Part of a small language model's weights.
Size: 8 layers, 8 heads of 64, MLP 1600 squared ReLU.
Architecture: gated attention, value embeddings, capped logits.
Training: 564M tokens, 9615 steps.
Each number is 500 + 40 x the weight over the matrix's rms, rounded and kept within 0 to 999. Layers, rows and columns count from 0. Numbers have three digits each.

# up: layer 3 MLP up, 1600x320, rms 0.144, rows 663-700, columns 160-239
# down: layer 3 MLP down (transposed), 1600x320, rms 0.041, rows 663-700, columns 160-239
up663:394572455538471465546535537521519476624460516553527469530550423560545484510491520485477484498501482516558528502585567485599481520545442511490459526447478516451518495464534480562540473522538530505487480484514449529477498503482494505427486466
down663:503577457505459476495577493462396452545509494527478455538537470531492530497511537556557477444492473500513549490438446397556413582458555475489473447437545509482504404508440533502495463399509520412482512533509473550497465499567541493464547492
up664:439485476491507514506495525563548581509560456519463526543501479483533477488480528502444503482489538495490504574481585591503549452519491530508519490494523551519487488537506553468499483505457490527449461491503486469544461537487496499490555479
down664:492519447537539491471502427442500484472428555470543456518510456495546500578481491475569495460529498523469492464501442480540507497482539518494452530562524445495497509516498517590489576479574473562535518483454524489473558540496447499522539459
up665:499529509490529527456506471463472489495520500481516535531471522510411499496511446479431500526524515474501563493564506523443442555455538533507512494488542493546505534540508475483483517485493479511472507510500480477456523517494546499489524492
down665:521517466556449451569453570550521532462497518481496588485445572514448519520490545514483517492547491589527456484496399492520484551467493529489477506469433521539474487463503475474473495463460476493484533489487576423452496527504518454480430482
up666:476591567540465430512493512497482452509464514464531520478476524497482433457524491414512508509484520485491514497488563457562547444475556512463568518471564547487529529542535534474543491492493515520428541445474498536524506508521481453505507490
down666:500471546459521457543480443542583528447594510531474486480507451454492541562425497448511461516489460546519535481496485526523453494453468511554462442548479487448514427523561496510414417450521468411508529500491495520447494512404541463530512471
up667:501504543565485462476501496481482515550434446511491497501473541544612514484453471500492530454471524533500459532585460473455517540477453540606472573468464499476465502510488540521453437517581550404481470481527528501508527408479491474458511468
down667:537507460518503483512438516520483608599521483592560481534486547528489514477488439500415449433511491494527515518477523507476577521532548522527491426520549506488456458529484470480429517497398502490446536515499527540431509485434390507538506554
up668:519619506473517539535543577471475454480581535460509467453444556463497561473530487516525530513447467481528485432460508489500503500545515568508486512569513499547491539466508512560498473497492500489512486525519407501482498547487480486453583539
down668:532526449450498463490526469490497453572539527504527536482427516492487440511518489502498548468498470469414487516498561472532569516663510512485474523424531443430550520430491492503502458443457460519543458547537429544498442505484455534481473485
up669:439563451431580544479476493499422449482498456617506473589479496491469513502478539492572477553514474464499556541513518472481540465493544484455456486479471506459532555569403501456530448413539545498481480521565481482532461515522548493544512554
down669:520533503385564466469485466530477527572508478552497487483525508542533515492506494588501501542525489448467546494512490465545485457541545477522477550500514552494513487580456501447533440571452492498566528434555507478464535482545469519473548469
up670:562475558472481473543528570462519495477565515495495532405511493520547453507564526498505430485497505489518432474435481525546478481502525473538504513574484460487477560456504505466511496485480558529502517504469538505453486534492505471480478468
down670:496555484536519511457477404543467499490462515496518454484512471509460480483464534495542521539529435556496564512481395469463549515531465538462496516466475500514551475471470508482501530493537425448479522467502466515448546458544440461472451504
up671:498453488444510495549431467597490613484540532448521498512475532479493572494447524435533532472543542470500492533450518477428495518520460456515536487528483495451510524471496533544674450508486494438467481451498500557559520520467467567529466430
down671:604460518473527450518458524503502490458516512491524558541533521467530495526477472427487471475565506455469514494487585522447505529525553474452538496476506386532513507543535544532522497549350501586504522460533522602509504412415485495521467556
up672:487485496526472478408506461486482488476517541505526523509513491481494498479452526520457493473432516510471522527487473442531485492496585470461508538513479450599455454502480473551412490469521497505515521441557519481574546553659507531505489518
down672:522530518451463594492504497461552480573471529569462554527494480467498511455489471429501549444434470562518547494494521516503520517514498503479467572517465515511507456488504475537559422494538499520535557482471488469451457479486382508522528535
up673:494522423517395513490496468451536478433551484506457557529503484547522452463560547463509528543502492493525488425459483504513559512453541461520441445538512538494463483480485459472508498517575528497513477460498512539472462505464474494453439522
down673:465594487468440445519503525435535482493516474525455549514512457508495446541530546535442469460522423526502463469505565470523492498511479471442398471521467509511495485522489450480527476564474553492503489483538461502492507517543532537438482584
up674:480492563515481499532453539497499479514494516500498449504441483467540582584541470480527457503487495486452480536516475469444491559530530520538559474515494501567497462497495528514426452506539467496427492496456498487538482483510477471441471509
down674:503464452476493575506482514519530502529532499535461518443569492504459462531517441463503510550445501462531525473535453491468522460490465512424505454552540441497444509566536509351505479497508481522493493503485498543461485502514501522550527505
up675:481489460523479470486485508534439459506589451440489475423519464503449568471460457481511527452443501503500479509412494463483481430456525528503476530483477460529501528489530589492489506486493408431467432438528517550452456504518511468532497545
down675:477514519447441493525491499533522487487504507492551428496537511518514566473519524536438528485452534506467509501496437473457502528528534526484481474515471504495456450517486507493526542487491502502431421477480508517485470479527504460515473512
up676:472456558547504499484482521514498501541442432490480562539424501550575445449480511425532505481528568522526490545556457511487460492560493426485526518485555558489434541536480512588488525447483455478538518435546429492463503517449520557562546509
down676:459510505489568454531563535497513537500504527472530474462508440523529543506519564571509467479465472501451444468477521506500455544497460540485469469505502483484560470534520463521528485427531501572525511497501487516486491441485516474485487491
up677:536464441540487521533512538453470430558493509516539480412601403456455396497564484531513488451497489512546528512459517520443521472523446493558516510497521508486494476518487490555444514480545519534482570539490589536398503530494525512510509531
down677:495447517420496494514562467475526504592453494562510510444545573547580479484500481485519470553507448466485481454491473465427476495484526471467463493596493508435479524453529511570473433469486530553452508520554479459507486604503470514563530519
up678:480544468461469575517542455543515421544525458430467487467465534541516581497563533502468508476507468473502502532523581454546480488480479486464524487581519528541473519537525507513528534505509485583559611463496435499523474477383529518418478571
down678:481437429500542429536531502489507426498457548485462453567573550515482497549509451419563503509430541510424473561484390518414508554515455543482517462446502529472511526577523535573546540524550570486486464469522501459524519490509545465528508500
up679:443483509528451547481482606451520475545429422500351517448549524549514467394361514475516431508471507596515455451526455482458505527488529506495495514469476430547473537534505486470390465566472490534477486589497514439474569497499531522468496513
down679:588488479524495459529496514466472587414558513493508527515463432531514545523484452483543511483527518443469468481484537474465569466502496575510523463501480532523567444445505439474567461490402469413413446464469538545463444562459417477475511507
up680:475483496522446513506501500535506515447449500466542580471460524479460519544524569496467485545477473481451551510531517475490547466464516493444517499472485502459525460490441532531438512479512515500471531496608490477436564425462513487479433520
down680:470437532520558550555529519538485498516567551481478483541509486469539475491471500502462565454532509557516512449513573467496456488523455491528494506521498457507437499540532479510501458492508496528475477488540478538486468540621524416579505498
up681:497442535442512562584501432488520458436519529487556503493440515475547516506513453504519449463508508501483502550512533512471549445473504519515433481507450482459494434510558436504477518541537451496455494533556486505456439445512505543515517512
down681:502489454537517501522559480534562462499427459560484470498547494543504501519571512430544486504478532459518465495560507470410420485560474509548485440452520459465521428536506539518466518476466562541509553483449489467520460567483448540515567491
up682:540439518494444497553451450498553565573505500474494452564499397613486479393546475489523587471637529542537529483576471515568412457533547481460578450427501449474489499468421467492474517530550485500466490403513508437526459533467492515562450456
down682:460481485443503466443515520461421429570495524604500534493491514536512487483525510499556504450535460476476461449533471519478492469551529577506466511471392418451606543632531522563531507519482525550520580462495470522485535574528519471433507439
up683:473540549495496630494528458501513529588517509484514525463448546423523474483467434530496513451509504490496547544450506460515501473496488478510480472457432504475568569464581481446471467517497528387504542533452474484524480592497577492508481462
down683:505458512531486471453506482549524463495505533418467560454444539465445513505561507486427478453548482473502454462467493527511468532487533535513509478465542515523587454480472453428487460483573512496558576480520432482569481446466604468443488483
up684:488472485478478469509454512536482494429495516511479439411585539504509429498525489474487477432467460541488455543492488467533537523459447439525472495430490486517518490510436560462522460424541513456548401461458474479500444548479463426509497545
down684:605497539554520437517514562488438480500458519516464586441414566520508571463506510405470428489439520563457470538459527541480453532527481484497540508494520443484417520431576488493530472453582521471496500547521567432485518502588564474454448512
up685:494495518511442453514456463513500493519535467512464484531503492427489526549484502494495480474518468528538534546472516509500467463559494524520464445496519541463552517547479509516516429530508473488500506525509495435514464474508463482493474547
down685:507539454447533534492495466577480562459556542524463519552510531493513555524469483439468410503588473517470509456517534500442448493567534535380515484507473432556540515513514504468534467520520465556588476492477498528495506507496433531503446466
up686:451525498561480518528507411592418500646500515458539548408472469469422636460467494497496442488511484540454466495525497523536503572458499493466413491471505449490466505512436462457440564494536512537524472533480550477455515541502569546569531485
down686:421424482496486498469484528506417521597541448601494547573507484527438482461479468473497513464530476456476423518579415486458487514526518457425474521581571470491416403561467468512432525447560505478540568541508502468474531568518523515522487524
up687:461505442447480544530462509443505498490520536474583507512555476502466579502510514466535510529436515499513525484529486474522545527506493508514471554498513509424491502518492516513468558440493522516416509488552462546419506491505490533578572442
down687:463553504562464457474414460474480497532502472420516411470531492521653420480530494471407519497490450456486493420473457468513448470544563501554519484454445514512538469513501408485487508527491445506570503537514518505448591547522460528500498522
up688:481479575453465527490500544545505498526528535456481444527477532469532522520466566577477581517476493476478511485494541493493490535547547554424527480484541519465478426522508490448454488465526484529513511523543542498522530488429555461552501483
down688:464533506546441564589494459524357562566542497504519523496455522493453547498452510430534470523363471480550557443473515505554497503525540512501539462428501553451602565482562456489522426451512507509580523542511525506476472466480561448490467438
up689:583475530519568499461485566515506525526489492630501467420531453475563506551455505505558624538459473554527476384519487419481518505462542556520447476412535524568467546468475482463569512485469504489499486502556485541415547454464484556455510474
down689:472515511563486547502515552548518456520466444415490480555516533445488527531534558548469565424527518526421518461449503515518558519472456458550552463508506513398500505531421502487565410509516489503455594457430500531534557551525518574526470489
up690:542465489563477481449516492501540492474487450410511466519463487486519557554490543499523471550513567520557525529531424565511522537530504519475543523461439515464458434475468528453504516483507492502461487654541569528479461497535491492507482441
down690:494546465504515535523546633449474508453532466499456415447489516557497482490464526491515461500541432503452488548456488529438510540490545523488507507547518579509501428486479525490549554543445558460501540473454494473455448554510487478498541464
up691:489488543571523504530476477459519478474497529532502479574485533490557427539446479495500501516506485490539433502588498489475447506532504487551467493502470546515505537499580582526507521498498466532463508520509491570516507449465492502477529530
down691:460533470550576566547516494546486552535450506433455464476523446495473519551565495451470464579547484476476434512505435494494459499584490517469517472523549610453496507520497485480510461499430535516523525547504516507560550437426623523526521472
up692:499511449499537490484466438526537436508496480552504449556455409512419482459532453504515571531486499505420495444526523448548542548574506595489539530507453436579512474448505525490468505468449424555520498458463531527512491522550442496456512437
down692:503539546508463512546499406553514454462510490544467502563517509456535530532501453537468557512459461547541447456518536511488495497488485538454499439430504515463509466536502450582508492537514541478432555456501514437456502503490429470455482475
up693:490502466466465453500491545492461462535438461421481514459512485433532490531496505497480502501423549437520512512584519459569501517486565481455510538505493573479488468562496465511418485527530509448480461550484447479455515522466508514471528565
down693:504488509522505494524501463555559534515534519522483458492477456510462516522516551504460552526474497455524489485547496516528575477460529521516485445497473541517529498476571521525535445482488496522493491544449524512509479555541415543501534461
up694:454467515531510503497498508551450539528506424408538452470534520430489527506504518493469484532536476494498481529495512489447530513424518545455474479474569466511520423472519466486547497411513495429495538462526527491438518398497470554427467495
down694:473524489471496557444510509477470543592541486497477507492448530496521506553516465541518464505462499481524534532530534484472552533507561468530484448503541461504501518478550505461440473528514533547501420515515515501454495566546354479447503470
up695:567537541505516441556435527503474500546540512516454474531518511523563506493498455522479504522556497464521484534474511540492494531559499483491456486543519462479466490520454496545505475549521532607518435520518507561526455476495441482503516522
down695:493497476506480474555531511501494536503444495524525498443467463462532486524525526554422502464486472421478542561521541484571538465463443533513527465499489515482535461500585524477525474439475557462456572503453527495520478531565725515515462512
up696:480513493438483464530467465487536503528512497444497549489525536495425499461554454550474464468506451453548446496495490423576433565495516526547519461485428523489470464506502537522455440479459502593447443523467470561466481577521455541545479512
down696:495542517503523530522487488421494419616513472594499480492536449483499478528499535469494508563483530499525504527497474488547514471508433438408483461487473468513572523559464496484519480496511530457494533527523506409509505522525455468482466497
up697:581569484489561483496536545535463498501480525465469485450560483467522554484523462490461464488532464449445506515407497568595544479482445508484539531460561451501446502484538443562554511464454507484572499532473613480507562502535517481520478507
down697:461492543508434426505410499452524513434556534508540551498490524524507492542565437574533442469484525456464526500461545430454613520430514538476482496526481476533483468487487444439461501448513505527414459505521478452488456600475412471471492497
up698:487464444563533447528511502501481524466526492500506510505468539517487452438530531542546506477502533476468490460480505480500527464506470508487460482484565479514480525443402541508507406470468419543558472514509459574572497555486532498458467556
down698:467505540441519488455515509522544458501481501416513528524502448492524548477450482445553497535446443451568470519432500485486495461532527543507470516571518494509519450489541470507489533575523494513503476546514501450490523548551478538546566461
up699:545492530515472479500528485445519509492489435474530577541514532502506519408519486475481539488501503479510523476423501498500517580485512449533448517491471518449511470496481512513476597539543521431488546551517425488519508490518483435549444545
down699:571446549470543520473458577455556488482516483472452506500527475489451512518419452561459407503505498457493489566480562519467504480549524482445528528445513558541493496513588478446475475478525448476593448474544525555471505456456465507512510469
up700:487520443526523476564493540505419437486495545471486487517570434475551438492554523490528479560462588487437547558531440576546515595483486425708534459439473506482523524397493498478530493514511492469512542487499470512508488489440533523541493537
down700:432546513592454540525531521548532468529474525462418498463514477474506552496502556488491478475469513518467489558549401520528551496390446517503507507520499515491504502462446497562507424442518465473522513468538492475456484555513479493531448535